python train.py --n_layer=16 --d_model=192 --head_dim=96 --activation="gelu" --qk_norm=false --attn_scale=0.102 --init_std_qkv=0.0295 --optimizer="muon_variant" --lr_head=0.00689 --grad_clip=1.0 --schedule="wsd" --final_lr_fraction=0.1 --batch_tokens=32768 --seq_len=256 --train_tokens=178400000
Each number is 500 + 40 x the weight over its row's rms, rounded and kept within 0 to 999. Layers, rows and columns count from 0. Numbers have three digits each. The size before them is the row's rms in percent of the matrix's.

# layer 2 attention query, 192x192, rms 0.0363, rows 0-144, columns 0-95
091:465455533446466534538502500480496477519495480477480495524409425522541495542541517516507524490604425501574496570515542459492499539489454488485471415440493492435503479488510538465555546513523500487542517541477579478511544573459484450527494502502506448490528546561459489455525497578511534486
084:497481475460469580498459493474469539579497574452404500529495486456513502547553528543492527513531546480558479497455441415447518458469453473408459500531475533424450508511576482570523473504486545480433503515447570559435546544462519457481510535577491484521548471473503456516511497420512527537
064:480564500532528470464505487495498475513468517503515517547491462451494515525457490428520472460430415548579498579589517470555470475447491565475519516557500501527505427516450483506574470476481552540480468532506431531565448533518547545530494442494445448524530479466536468503507470527495532446
081:550509465532501501500539566489537471492556532523521605498552441445457488506529504494443525509444556442468539431499562524492506460427519477462468590566556519461496427524555509507532406441478461470500489516484481460441529542504513501446507482492498515502515460484532500504487479402474433513
077:496475538469485461488474521449492443536509481475539475455434554573461498509473458576526556517545500544509473539534518551419482550520552475517491425473454496443533508477502487486462489494497568510607534447506554452521488517432504586542514538538503485457505578477487496549521525516458554445
084:489523522499488486514475554511564541452517504566533522499448602476545540514420545538531501512546485469577524519453504419486474479518465489446491517475529521502530469524459510564487543521599458531478459515482582503505575566444539428476465483489492466520494542474505425566493447521530453531
082:552475558480464533496483491520488497472554491404524526487497493482488457415476474500547504462475476482471505539461417467570450481484447470490572514511454534508496425510488520477495459537511590481469449471499462442486534504558556521520469539557467554577529480557533461544433580502508495487
079:475523484524511494474528475469428463457443524542579501504506513517507512512484440485514514518452484508579462509534527506582501475524536482551509499490450565459599516466490467477477556528499474493604527516484508538511515527480449523533580469439479433493512544592528535499483467522440507486
069:510508513471503542516528571565533570514480555478479530501446558437548503528473521511510488549612486503481527470449458532520507551502511449511464465451499441532513574448464493415549503495488489497506496434501525469487469464511414446541482511446537463484506453435453515496459466522498509487
070:507554482469578482483558497495516456525513484479461526523548478383536590492546494517438487627478496483479496486535456504594480510571492532509561532509464480521595463445448482543523470459480501464546459464534447574451552504529442566502518448462505516512427411437522484493468481420509473497
077:525506476487506581543511479449508552511459561446551513549540529508579531503565508535559513551551510515510503543487461471543488418544479487494526484546457489511477463539483527420564489542509511480417463446525501484459544455469459516544472554494507459515547514537493506524482502470514524495
064:514551475469538526558521543507505563528498534454439549535426466533521448447448523420513510454534568554515536541548495497427501459515495490550454510547565438486486472562437531469500500551494525413415496457526424423518467469422467478482441478461523475525505527476503539487474500541546557452
073:470518508552465500511445518449463458510479511528508491504539508498506475470493473515512512532529434545507502597506496516487500442493500542561548478521480517471502473490487514467613543515499518555529528522505520558534525499472424488438495513570471496475490550450509475572489491563500452386
087:501480502477605516492529466460503558500512491554485579529495465430529512471467540496452491472484517491454527451480549480406511515495557474448470478531513520458510518507550497446481482471486453412476504485452523497420546455483416500450521522429453520454446524444473559467550555444560542529
086:497458507542429460475486450497504496543469512503486434541581544521418565457575545555472539550527534491514542472529483471533548455449418554503446514571490464471462510547567521510463435464452497434590446566469555554475467542486485522474534527547534533439497492522517497535531551434475552509
089:551557466505467531525474479564512529472513555442471508581477546565488502530546489504545535495496460505521548484519448542490494566483528527509541559490495436522471520496445498494525553497569548506429504498505481428511458517482533515474506536520504485569544497549528451537441484529533449456
085:512463501457514447516467530496378511499471506507478541571473491499504522494504432434549434451503536518519480485432444465487526485461568472461510523515527541563443539466610492470456547542469516494498487466458508458468409453495557563536487568482528556492464488511509513567544553509480551535
065:453454551519571541455523558503486428475416486561439505513493463482530521433394522536512559531532458517518468496448541474491483511476613413498479468475484526497511497479508508533571504456500528428511511430435530543509508475468440525512581444463441421453443518483502542478499480509503477477
073:451585466493505532545544495507489494515509517466449546469519474521429453545578553456472540427517527476521534470496531558469550545439457456512487495453502417516484492550531556480519523547442484479543498541496537470508487541477474486425519503568494511462458459491543481494504462530483459452
077:503520509511445430503475452565445461522545486453544500438455437577471503464513432444520462474494503545497516510535489465512514459530488500478504551487495549488474457473479564498495494583526515537502448464456447463511489519501563522450414481545543517600599527516523502497466523629497564496
096:569502516512479522466486425544522477518497559442518536545507563506534556528560513503531435544522554513490488549520496504590507472549483497528505598562473466512487469438461508500456476526514528535572491517524453516480427534515492542508514491445495444519509447500540501505453470508521505496
067:460492430509563617542517534502654503419492504492518490491519541432570601559523514508478497555503479479523563514540533498518495498500455521507570493524500461538538512509435460524551509503569415389503548547486485469462491475494489426489483540494574489466517499453474479520501515502509449489
069:474476554536593450536577461491441531510497426510475531521439477466583449504580568446507490513456498463477479468520529473453476485488542550474529519532477522437474469464476538425447532471475495571461523446506578519455533425489476477469511532504463521463459474419510510488553541485524505542
091:555467476542463455523525486524404502429498429444619514475533523542472425496559573442514462467436519521464531493501537546578515488504519512515560591551538515531423519501477498515519475516556534584515535505450391502467460460579562527553500491488468540583486456534514503497452526627441471502
087:406532535539411584501479527534483487470519523527459449477512477530542432513408577521557557485567397460582438477458532488450524510473582489483541583481464533506497443481418496432564555546572524524479515476424524515527497466527545470498452511512454435487496515496509515532475465592532518448
083:452488463469497510492364540524519530537499528591464478521539502517428453410497481526497540488520520509518504469416464489550544511452426547520471482487535487525481435488498540502530506476497459485446455548523585540528483483532525470507461468533478450496435477502480506472495479498570513567
075:456516602478552432522475490469409443475499507507523465522439481529550475507510415468538532490491508496416471551508441527484498438534515598597530521505441426495536472522479521445449535474506504538509494518575406462483532544507493507576459472471516504503512488507539456501427470504509529527
085:517489507504534548547474469524457557531477542531506569512499474467450528472480539549501551547511456505602521467433481430515499472451549497431560556478466570472520440427578506513477454498490496454517416481418582541490478491469498533446506531515471430499475513530498505476509558458508477451
075:461478493493548537531531513486481454428546492504530517500517556467517486484506528500564552455411419485478513477432556512508519523482508470468558573475408512483518449516526467532518533464531576562439526432478495541437525543545528509528578486493427534515454495525542534548505491538467494469
079:484538552496466499482500461536525474414495432485513417546524495562476557515502439508499440601530480478501530574496451545520455440549577506494561496461489522533453528475540483583480543492549476613506518505499444470512485467526474505490511491572454551537575512542480415510509470590489469447
085:513443474441524501505494542492468451467451565547547420459496462540477428519500568536498479517483542498455500442490497548422494516487505449513475494485525512543458567511464500545477494436584488528596568532476515513479486448453478538447541570481522529554510554458467486573500468549510490448
106:452499517516527496466479534462521478558506452537464491578496486475456543539510500528437524470512514498560471531494495430412520460446432529440443468496493462457479500494616510529452510524410466500488463559496652504485538505518461509432524448551490543438497503511530497479589517411484520531
080:427495604493478538544414561547473470445523491526538476492364427474496472536494497452561514429539431474549554500496462473512447459514518481497493497512468505480536497472582582536530571507518472509485549463493563518462527519471525410501523468485407444500467505425513503461542503508504499555
074:562480525471530468512530527462463527535545501413456556494547478489464511445588427428517500481408569446424501474557421487487497497485534497545502512488521584497502467433473491470498515547474463470538459574549481492545443508538497521517494507514559560546552405519527563520516511598456554468
070:537570463464545496493458473554471507563493520519488599512508521574485502487526454482536519520517444550551551569505499459498552447519524529545542518536469515506576450338506537466494487594489530546570490518528450506508486525476453501524413443498446477581492483527531480447474495575565495505
076:573530508494524482514518566510485484512551513498452524561443462455448491504483542497448491544553545410504581498505445417441486506491495480498499427549593461426507530421590504538497445467475466526483479451554564419500580520469454420452501539479510523534516508437489502499514507426555474513
076:453511570482470520549517550551472467510517495514552500490503587448512516511469477457537479484499499516482516637591485541514423461530494499505535484488488465485485563480385511466525523509538550583494530526462570456498506515506551513562566520514450516489524462525526480510477408568492479484
090:518465518521461519477506484510555503493522527449492469442540448475475468504487504484500451480473551504454510520453436504516535396513473517549497456570506508513507505504580521498483462550428409536484486537521474518470511465580534505506518486528503565542520406462534511541504596474444550496
089:521530487527457460474459489534438458475573515469504443473536454530376534493450510486475477448446521462408512536519499535488500509531578495532492506504554510511541459507482455559495532507536473492482466569480442530429518489597536488550531471471489520549537458518536497497452545555452455566
073:428525522447472517528480523457504420512430545554465460514503467454557559535498434536516519522537412488580442519501444411517453499455490519492528517514482442462589496533471568503539488513567482481484464496491563462525581538435523547513440479601522411469514499472477473483489496501440535555
090:435495548484487458513585515520464434546496488454451517542403470533419476479543498412524486567526517498496516547537510456527519511471515464481497531486454519550443453386480579491485491500477535486521475453556525456465424446561506492526509531530545451498564509478570538452466534545501573489
085:497566537529478543534499532510548496450489552506504543557511533505498499498465500501530465509496472441498492521494455493488492487487589414497555513481468523496450530406482534592523556534575480577505481514443485479559474537497509470524492494514467453542543491500534485529483492656527455428
073:457501487477495471515515575508476435502534500536575500461520576463505537483479533518514507596514511521549566495503496489505476521539535481491504498462472492579479413494439440538561524508459512494523481446475529557520443431523543509505493540541518434489371523480485567554479439544552437396
088:514434495494507473515556579514550439466571470521437444526498422430511506460473443449555453445469470483474478438546494513471490555493558566495517522521519505567573488490462462497603546408522499454462543535552439483532469383503494490554481510447454460548508482508464554496482438498545454494
077:519557509456498505510561546545645554500483537535499499515530525441545528562458546482467491501582544542533515562537515495535499527539484489442465454500603433551493492499448448522494486453516483523508460504497535468557496488478450447550559484521456421474528469510462467397513453497500451548
080:572533450542529462439419520457531454511502540441523537532557536530490468478476439533433506527533540468492569541509504531577505527499439468542471407547474480529421466520582425456582542479403539505512472554587479490518520543495489478501519504529514469480551508536517506501508511436521469447
083:515456530517438587544466456496466494453461447527490492479450479455495571580419504437550510460495441565507496551462579424533432482458478444370522546447470551494459448534458510482524485551510487510493513498475469534543488506505551513490465530425470460538572515554511484509473430588523535526
074:474497557564490452504491479504464477468548471435523551492505471500492475488503489495432537499509549489488555444519507467551469537407454537469459426490501489506447550530536547508506499541472494443567399533511525508471523488504456498465521530440510561421432501515532504508562555411473476495
100:543513435485497528560507497508483524454475508470545465396497610493512527544516441517592487502468489556445521426494503524535476493510513530489528545460452469528487572498361504481523517540586501524512560447470447481535484521463544434537482510552544491559480496467474520532430457597513475556
060:459576463440506424494545487459472471529533477487520552490585496504453477435484510499480494500470507462462552454572533596509543504504627499521553524497484437456466513471549478483442464442410575518523509460455472424503558515516492479512516464490516609496450505467507495500483488492479465437
068:514438433511490499485464497538478574529450537503420507473462444477526533489535540462535454442495462508512417480546528488465531550475479541472476589514608523503504488518471488464558477447543527439478575484488491526570470449447531490472478535479539459536512490422466504463503495455530507545
071:455485520514499497506421546565491440527593477516481466534495488407460537451448464508492473518475469503475591526508439457500466433502534476509527486517459525481499451438531501544535538441511487506455457531492555542473564494531485445439485570520448481527498522459517426518507492512565515472
076:506459538580522476502585517511425504486509457469499515447434478506495473529522527502458560487389481468506444475492585477502534508505486498451537490502488517497541458532446581459433415565444518533551506398495481523505520573472507557505514438510521534453485529489515500496484522483446565494
080:479515436489473593615417487517436507425529530491538493453441503509484473530525555490562481417445515448504449443508515536493501534540429470500534575461491499463492577505470472498431555532551550462540615501466455540473494497497535486563514507454514534577528517446465496496496511576522491532
095:520476534538494498451458476488426491514552503440458436499586400504484437399471502499513501478439525558450480489499405452456474434482539503548492518495514568503486493528470506518562526541470487482474513479490534550534511400534521509417498565498465575526496479537548524542533538531499544422
077:536496446499429531532410426512445497497529489476484443496484506547445526557485435469532452452541528506540473504473516504522575527552527498521523468519519487480496535463590434527523579523519496474467548557497457531500490490562535432535500489478507497548509506550465474574433428550491495603
078:547545536503493490451485528504516515602543485431525542476538512459445485440447439481456508530472591522434578518500475506574440519491509490506477386539533489495542470496482482440474441490409483539535464515524537506515522484474481490492545514520502537452472481509521512460495522398503518526
077:553556523520493514485471506500523543582523492431465526496437508467447535517551514438523505463548516502507556581521500460502433465457494476472441487473518497466510469498506536493483557521407490504472501555544562474442508534487528505422520516590512483512475464529524532432563511468526523494
089:589516540520500503465502495555529534501505524471498557470581535433481507464408479533502479494451538563404510498423542554605466464491498460446471554450507516533466534543477466527451440520495498477498483535505436533524505503532484536523531492500520556495541477567538479465478499481429490481
070:543453504490544483481510466463497519555436486447540481441537491515452485496500547448459549505435552617478522526504527510527523433481509552504417533583530528503537393598506508486545434530440501452535448565488534538497494481568489515475475479479475483485514447565553516486486536479452579534
080:481508534436503513473494494482499528509530597481508482457490518462537520543474537524519497496540467523493497647507532554456560474576501573560483568450545462486509460560509492483571445474450534504457532512540454504460491500579480494525493519480530536494591436493511463498459494464466520433
074:467500468508505438487517514466431491557470495519479558445442503464513441513558576457454505444412550440492462411510530525446529616505491476479429506482550489536506562494451515527510503471487526518513499467465487547478497563511505562511509430522524489554409479360513513543475504536505553467
074:515503497494465512531460494485476413484517526450548479519492568592439534463571474528518490564486558441453424577546545573491550523536573475568509519501492474510504561470500514513488547478519586484537571564511483461494445514501537466554463468468526488540498468564504433495421449464559438464
102:530529500551511477489493504461442494543551505430511558476534469433439458440502549452489433503445573409449490467484519562538528485513476424494487520470526564473506484517526491505456442478409516494524464560468445495448541509559487504486446596445549524503469469500544558539462532444548464491
073:572480475478501453424451487475544482468463466464557489501519449565472485480502474501503514458473539493434466572528467571510458456537535485489472483515486579554455467485511480486459519548456512518525535552538476424516499512543546536538501444498471517558591491601535495468561525501500514548
087:484470457456493484538552463454484541504551530510438516518515470461489478454510542505515493492504490573498489470486513481444514511451581437432579484552529496427494572468523596486507501500458490483459500423421594487494526482466493531458568459507474601525424468477463500530556537498459570510
076:629518522554501530478492486505561490543492531449454492490520515544458569534452494505539529479552518465512490507417421360502421477523456479529495495515496484548442489454514458550523432527490497525449420478543457515535496539495565479516465484527433410575525508538545516520489485517556542512
060:556581490490569561504548523460529546466491574551524658494485473489575501543488508487505536479525499455512460519478561436504409494456500489439504496459510563516471501477437491478517540542523508496508513521527504512565511452414495503525533466472452447508460452485485487468573453515507442512
077:463483508535508535550538455444492501540439519518497485484517526487517480551461507541468509467486517495537493541441478498484570524509477513520547458445512478513459494521533551513505461469461550471523499534466530475490549512472480541474441585469538478422475524503507445578465497480559503430
082:444446532526570495554454522478481516468522535510526501553405465409507485441530495538500550499425472475517452463502523442394568553441531459494548450517497499428540513472572525471459517462467470466490507454480590504507451558452522482479492539569527479438454517449486527479533573466492523498
070:535508508499513453457462501483419519546517456482400486580532473565462430436514488507497488503514504538517451430535447477535500497518472471552506518470513559462475495484480456497532471460494537522528509492569521468600470458467506506473437623473488484488525515502551499507518494534571515434
073:466495569573469541527488552537474471496475551537511521455490508510540424491508545505591540426461496458514507402470494506467517481487465502494532569481424495542458554575491492485500506445493496467532626456474498543499532497454518397552465561516505463505488593473521509494422451534519487423
070:497570493475477531504426523518555477501458534487465483423541459445451510500475516494562529495488545466531505471456506530449415513525455471480528575500515454518437501541491458569557420504488551514463613515460509506475519500462518445480516531538413482580505515474534449555428410456477441502
075:541555494476486468483567497549437550457550477477585483420546512579476491559510449572499504522542538492433517481510558592484483542537553471517530517427480532598488474496401470440509497546524502482567444509503418493530483443533486544512440513494506489515478504561441488512495450565473461440
089:535496457465492513533505458553553492445499488515567509439499490526450528488501496483533533449464469530447544527493518565435447523513511524519532567515502487535532485492437504538501479498588500519476597442477462455453455482496579500501516488511453493562517510513504465501469467577495424506
071:517492560496494474532510447533595496489512478477539582427469549542542518467487391489486524526503526458468536458494470506443474454547497510563519503543503532502505519536542460469417475557589453505483547480439476452497474473457449498454482543558510532460509552453507442506499542490466482590
076:506537474508561484509508491479512497587485554497474566476504485497495543501506526498445526647530573482503522485504481453524459513501463510491547537521540469496483421515483485571527411493483474560498435475536523607487556453481456484442501440486542460525519499418528493505492453440451465517
090:412474451511460555576465528478439503497437469584470457504482521501530495504512554481527523458511446495546468522536464539402535495512491556537486488460525477458513543515460496457459550481587521483490608460490486484489481551435522536485501524447552529483458549476466487575510450548564542515
077:542545559543543565460513517464564453457509524455471496540560434424520480487467470473500501519520562508451501497508487510526457430505484476529484498544471505465509548494505501483482430501486410517556472442533488448477513516476467483518560531480468459472523508486586544481524535448500569482
064:508448506475482443461527524600427422461601400535483441446494552521476459518468412488538471515476473547490580445442501467518510462508577584547542523499458499544546534480524499436491523519522495498528540432524500528469450481548503477515471527590467558549474486499465462503501482526500543513
070:495503496531487526439451514486517530539496557480512473501565449475448432509439516518515555445412468510570445527471456472472537496438553473468515502569522581497627388560540470521531502542460521546483508518531533552506511514543504528488492540506409513468483527561542520534520482451432515519
072:474526524456562424490523500527531465563532582569439510574557480469508509482501498539523479570485476476567500515533432449451492451480529500471486566461442468489483476452588495620531448413493524467453423478491472526479561502538486480531453516556510506573539486509527533447493513491520515482
077:482513546555533501552548512462495470486524439497533501547510514477497555447521441508518500506488539523441458517432463447522507499456553546451617480580495529515505432481529577526525519478474536503446409488490519454456498475496542609506468427481475504489477420561495498565510558479517506472
091:560470537450491487472490484438444539505535482415480470455549532569503487485513491478551475448462541454403451508508471530484464479552527515569484514485535616490538506530495433454539506569480547488465478496517462474493453466569528515515482527477494598521555425550547524528564503486471518489
067:537520505468479481506473502466567524530502514511535470465539530573503454542456496500553514534532550499456565550506498585502456504566547551550516544534501515508455507523465387523495540471575509516527553560502431531495546464478509441564515504519519500519591542586455464479448435564471456534
086:518506464556376593471479469517554485535461454430525540474605467495456530448454498444462503539515512516524485562491522525585489460558520478548506494531494495466469419477513572495500417569425519529526465513512477536513480560496503499432490440447487450485483507581543523536467491486489492428
080:437524463468486515520399478534533492469465534545538515524514425567495503499508509548510545508549461494632554575499496448540508464452422503466532562434499448476488475527517528536520480563600468496481510510478514481509517536444510435527474489560530490556582567554468478384493490572477456538
090:529495512554515514479565519478490420496554476483492481446525543446483509502514490509533466495426638524404484473472497539505469436483502555512501470488520511503479586562441495575453523461443432436525572535469482556480436445531535504540532511481546556495449443474508502543470483462475489448
071:491503496460480508523501473539533541489520552502542522554435440462550530548467582504471522501531517524585562579458520467470526418458462522444454534467548448493531434561562511575559481529452482429414412494430488481526493492594446412527480473466503467532480502442504434515481559481520447493
087:576538506534457536474511528456515494502529534524476492586554571478494525497511458475486500446490500371515432511494439431475500522487513498470465459562500505520489524495557528503500496457434563433428409534548471457517529517535558561523449507489471485471459446503526496537508527387607527541
075:443465465449478493571494573531515488474507504590462461483504554476515438524511539490519469462505505477453549470586509580462498474500495550497463557539429438478520567458432502471446501482590502481537580486510560448512480490518487484534519507492546516479531511395488505510507488550491523458
084:483507489473470506472471497520471457584464572492472534553522476528506537566518498582525547514525451557610501491541496474507532469439496494456486521503442470471466514455533455548522488511552563539541478531483523542519503585408548520585495574506476440533503525565508547430529459519437526456
074:468493444463498543592484527554519506509565534509480540518486550462491536511505544562501514535547517481480538455486505481517487541434434552429538444494583448451479584556436488555470525427610489474421508573455581502487524469467526470549514483446583496482521458437429466468463472481469420516
078:507460554504413459461523462478519491495466454401486413466540492564538494515520488450475493530496535475456450495549442509427479545539559510526524480517526530506386517529482480483517487527489521546574525520456474495547446470506493513437523571560508556492580484519511516557547463566490520444
080:535443491457520466479498446459496489536523484415477448468500477476474555477491459482477537478510557539465426569522484505484531481533538530495462467501472533485540471494529461546533515508391544466535541559575513529491483475543457549513539460507492516488572493568503519521577442460526509506
093:507501529497461489503491503504479540549498438455513515480567505516500496483495513432440538444584545471491538516552511503526464511474526558501469515501488497508371549535552505486495490487464538480547403619523504530457519484522434487495482480432455454506535530601490530430563462467550516476
124:559515557536430448523525468496485523529497542466443549517592498485508500397532565423493448457524517488476460560484515533558466536490496538525455474428495548485473466544509559487519558489474555535506464513527511445483458513458468513532459498468483519443519431558589511499490570507465450517
127:546540522494460549430490501517508518478511485475489508533468503464518460472548426489447527567602574463463403499483593526516508538517548512463446486517544499482498509488522482506545490482546505578499509485495525460523451511458427476500447480445505495449529487558497478460518484500555439511
104:504437505594465460428474449503475483569483553492450520461534542501528499548491499426551506465515496500491451514546556518511468469530501447527512485512524534461467551521538506528513505470463519469596469541544424413453493537479540516520468524442439545472493439600475526476520542534496512586
124:522484474562470464560429544549524516464448479489533514542482436515520449461511516481560484499559482531521387501527552436422564501515526588523471526547478491549463463505537479484519508508582479475511463466484540488566485515484568451463496542535487474496523527484437446501529445521525498368
121:504518572503506449493487531388482526548509496554461440541537475467475528526467504504442477532519529459414497545448480483561435516421535449460461526530502486469443511438527531532501468514449448460481486512537540463499455421579455478504515533417525484484520491507528495499493528461530523564
096:560574490549494524527543517525523519442542452468498460499541576504444474445526526485493522492464495464461495499528531431469544504522499512447563546523451495526473529436556501495437494539475515466431489515567512508487469524508512478461548494535567562583507491556464478459570513588562465416
111:552504511521452491507533503421428470537438525419497479488559530494490494491519490438452430528545608469380478470530496565515500533529556496483461507504552511517517509514509502508459442425552526506543460516534482483468495501562479494594443537475578555497431483605564517520500563507468497503
115:489488502533457471551487448583469472501503490519495529453500569528514512508454508416548480512486474545485514485453513423525431450505535481569594555497473568518517485502501497509502501562511495528530504515504476415454374479486567551590459429568506467523524442546542629503451498558466497480
129:478485443505502483476527518549424498567483516528496568523472433541472515478545549540517532516500441476565448452521475473524434458428538490458423478481494485510539439550499513466478546497545478462613526505452585485540440565438532543505548464484513475430485583466488508477472519499488535528
148:419519516515468505501470508553446475520530491571436481542501467482461539544466482511486538495505473510549466503459544504507499556495552476513516538447469506489420470499456508521519580528548488500534489478502497505435427518455403520457495473505462474521502606474443476484521439562483520516
118:512457497567467622510485520473523498475475444411531469503489434413455472533525557460537467509483507523505502418501592451531508428487507571410516536568436484549534545476529514528445406533448467463480458515449471482466578424617468533522542525518491501551497439465496479502533482466487482497
123:481470474471502443496487488482537496586551499460485578528486523465519529509524546509437583512501552507578481516498477430447460567387498517461510520492456489523460507548573500509442531515425456482399453505500601544517496540481458402469509503548516539575514491480506515452518498480502525502
097:568446514513472485516554468491469491524473506505543508502507514547534527442506468545488495535524485557521485524498503581538433534516514502525503457457498537483468513515479463466602598464481540499577510513484479486475423592387504501500554480497503464431487514532554530530493519527513497492
106:492507498466550494478482488453429582462436509461484524471522421483449530428532583541517458531481484443451450554513442524622517452494446510492421481490451461503504510486546536520532499500464497458470489495489461521533514501499476480499493539489503540467473569508509513444492572410518484531
118:464474513444512420465604487482438513478509445487509495552510579511529512550526552471501532474515491445498500439585491483549500451500518437481518547544586490421464535497506478434451517494509527545542534495528448528491525567484506472460509453482567536500478490505484518491481415479556472526
113:551535476509490564559490597568501515514552500477495513508492486525478508427542527494505526456497516534540509501503425458441547389523528486443449492464470452545541364544524542520431443559546495504501498516525535491423472542553463540487477443525496473487476575446515469468489559433479441494
099:507535529517453548548581545512509450470457426489591419553501501437512473527486494514420523491501461517494578500538531456438487506475561516471489468474495583495521483439433533493528493521533525506526442513498400525434480502520425462472604529517525460493487454474499510551522473557510476500
140:499505536583478518536534511594453503474359497544524472503481522530473499530500494450575513470504430485524469476513551563505502504553501506547490513452517546435442549457460477451523525500524518516521581486451455455490469541439530536494509478500489477526500541485470494519433466578507528516
141:534513558487549514487515532469457461475532490506469441457489513543553470554527474490468478473437553509425567443476446541551539472591495439485489475534493495519515550435461489491544428615487497496479570511517465505517528482580534475504464531526506525487512470519483483471451523502481538538
126:455508478418505540608476541479466469423421507528550483582449444492525535564502572505494440451527407475535508530535524482503455508482529563496518568521438490547513475535486477469453580455556480495544539482400484449528498469447503585490521481490500430537511513478462496478463447489489461523
132:490506509542556576470522524424466538526473518482445499500507530461485433548539527478592480491511533485465497450506461502600572477530487521483515464517551530507534596485494443480527431556435536476503418458589435525422566479574520494533493599488510565543459429504504516478470494470478498540
096:546551510455563474537440501549526523541559514536523471521509497467572451458491488496511475511446506545483519485506471477518454551576478505468577499488451564580518468509527494563496488433423520521471497535450526413491541461509531537492515530595502514518542433496527511478432511503543541535
102:458475506424482483548503463444525437500478497447519500474456468456531539431508518542496513557486547536559453483464469524475508478427476489458517572509530456552512480608495525528516477470582484490512467478465506543501501519486514539490463482471487525513426548538472522473535536419388474520
107:483577461478485505459552519564531518484612438548440494502499456527476464481584481488525496508523482421550430475509522494431435622561504517470509477474477528498534489464516414538494541531510505490468515486548485398550468485525539532450438514486542467438495453445523444475437525498561520468
111:573485489497420486477579530526518469525456516404512510470517458476380512516510536547600523467427465498523486534521495464506460517403459579426452549453469515513538536518448552576509515485458499459546502451538540464460458541488522523467545477408495505549512412473541471557475528574476532480
113:540540554567514541445445563497508512500564394529525517478497486497471510515521426465500492531507511510463468529499546488538444571467568517412480581520424547543438534442535448504464437498453487466429575550512553488474529406542450463454466551501451416493449472475479550458478489484591536491
114:479489526479500527520497560497467495504459548494452515548519442444543454513465500464446485381506487460514563474432416487489474494468518507535481468496518541468469489570516576477554491446479534526566431454504438530427491476477385460482517524490434507562562482508533542498457498494495534545
121:483445499457495467565452493481478451514404507476523471531471503532558473558511478440543513413521483489555489483539521493529492513469505546506530494529490515565464479540464502493525565465565468480504516592464482447539561497445471449481449498506471479470528482503499445459485403505532539548
112:443497574423493486542480415465435564516542509468540505568572545546423466536504518458452484509438530506495481496531509456544527537489503430518498533501500556443438483529456531466482495522508516586584513527498571493481492559436480470573452493530511532531561547553512529537491464538504457425
123:545460482487460474474438498495525463534528480450493490544514442470515466490459491459481505413520542505508518497559481432427451515447499533422498554550470525562435440602562510480443533432514503488480476518496562566495558478512502464452474510548457475473451380474535526472508467420559495495
105:592517544546497543403445526513545524531487525466537514431494525527471516487596443452593476489496503439435443512512533589500473496488451499489503585492476514510536539527552489546534505553528495536489555476511529488466429488521494483509470494510515483472527469505442463490465463513469471532
118:467505538561446518435501471532558475452551425502560445474475468471451478473471442468555591437470480508526484505512546529415520522488459435517515544492467509440459510511470514506495526478458478501477553463473486486518548536533557460431523481457459450555494439397525486528496429558510467399
117:456527456434519513474529524565462502402553448552483512485543433530526495423489561519444501468450414461422494461482432467487484480608505476534505497522530494531494485525503518517490550477538474498522552482486485467487511525534527539454481485380519553482521541439516476510487599457579544507
108:511569546553535499460491514511497533520461531540429469482483506518570489507549520443479494471578506433433495522473470519537518520523527456503479432481565484483542530437494541484547498585518553564512504501573511523477515477502452457441484510487447498468497487474458477496510541518530533596
100:465523532499536563509455438474530517524542455466467508500513440470528543497477510489484483570568520435485490501436544568529533582505519560470618481508496438467531579456551481576445489463433480441401442525460460503554525474585470480531461482492466513524438512483496443524472494492496496525
141:399486526525535528528454501506501490406447531555523517477444498514544500539387456524551543516515429466516529499476534544486548512576510476544592518455434490484547516465458440493510530495546540542473563458463395437436510475522481510538491490475479506550499554458464509506479424553436519517
094:473523469487553459523512474462515529486522544598476514557513552512542473549431469566507503477456488545456507482499438551510521522480457431564536458436467535484460509534491532490441461404474522517487506540468545547461516471441478494540557473548466471534512538464508486539532431516530496407
125:546526552574504498499579506524458391491550494538515459463571529531554501551495470474531481459476537497434451482506554567549528494559538487520487525487565576505475536445422440435532509457523469468548498534480469486498530558530481513475494541456473453446449495562490500561469478543516527476
118:565470561490538524516496470530489498432507445484533421457516532493526550473540492411530392450456480432464494481492539534511533477544470517584509515511535562505512537502546459480545576545509501491516518565495400562523488519586550537451461543471506522496426472530473443534477463523493396499
148:495466451481476456546500530465494449518483530477524508568502445520505437485489514549458534562524533556597490477522552488435524512418560576441445575546448484546474450547465528467444486458581450482486495496478594544577502501412517467525484514536531471474484544544449455488503469552488523499
124:524502568500512528536507549433512477460491458471532390520568514413454503510464461437473519447451480470453570452493496463483507499504523472498570488530507488477519505486532481532489451498451488495492441529541386493460532478610462447511544566447496531549483464503530499423515491463523539529
115:536472504489487519546467438515533412533497523435489495436543510480433582524510507448546480489458539478517455527468522474488453504442479497437552467502452489569504509526566530593466468479444445392437477512498579530542528524497510508502507464519511465478459496537539500465544556423520495459
140:460501578522496544513524481517471515439485550596483467510506514550503469545447403444467515509494455456400482431524490479465514556594530440551505498506504529450516538449431458469524564480547502576531557559484426517519487494529474464504464532504505482570508508527497507553482465626509538466
106:452470477533469485466480471513470573507484519502490521489448434436592464546479523467436533602572543540543509470481510475537496486501486507510401469500420458417522453484504603486482492558483499578529481485490473517517536485506499534545555498547498461473559497541479493526521518552484486527
110:522538482612583517509572595451462456487555533515457430448498482483495437511546587558482476490501482493509556463454429534536563476496475540472463468518503456508544549438501514452505490520382482442526490476537530564559480414561552482560570537520524532545508480505540542528488546552495502435
120:522525494449512491546484561411512435551520471435526443507553525462473491451439532528470467496471526536487557505519515449469477482486529524459482477526486467517487462468534525482448404452486452441457429462478546454534531461575522518571545507494562537481502473515533504454540555493542586439
116:509458531567519470514506480553491455495531503460538472460459512481576496473484531499539518475475457485486484496489532499559498469493492476490524550512540532576574516537505470464560595514492539446561462459439431465476474570556548468528519492485475533545509415527480549561495459588353444483
105:585513449479489487504480538534544550452485489473519513501455512567555508458574525471533439471547513479531516624458496514456471534566510572505458523498554535563485514576553457493516561570533569502434516526564504450576480520484596491480462532475479464456534408492476433461481530515465439492
096:561480520539486530515564578505507531541517442504508441517517449512419492475557432494508519509522551502489501487468516492511555493477557505501468430486546506537520485507502413526530482489493508484485469527511511570572515531500452395502489598524471409502413512511531526510505425461558511365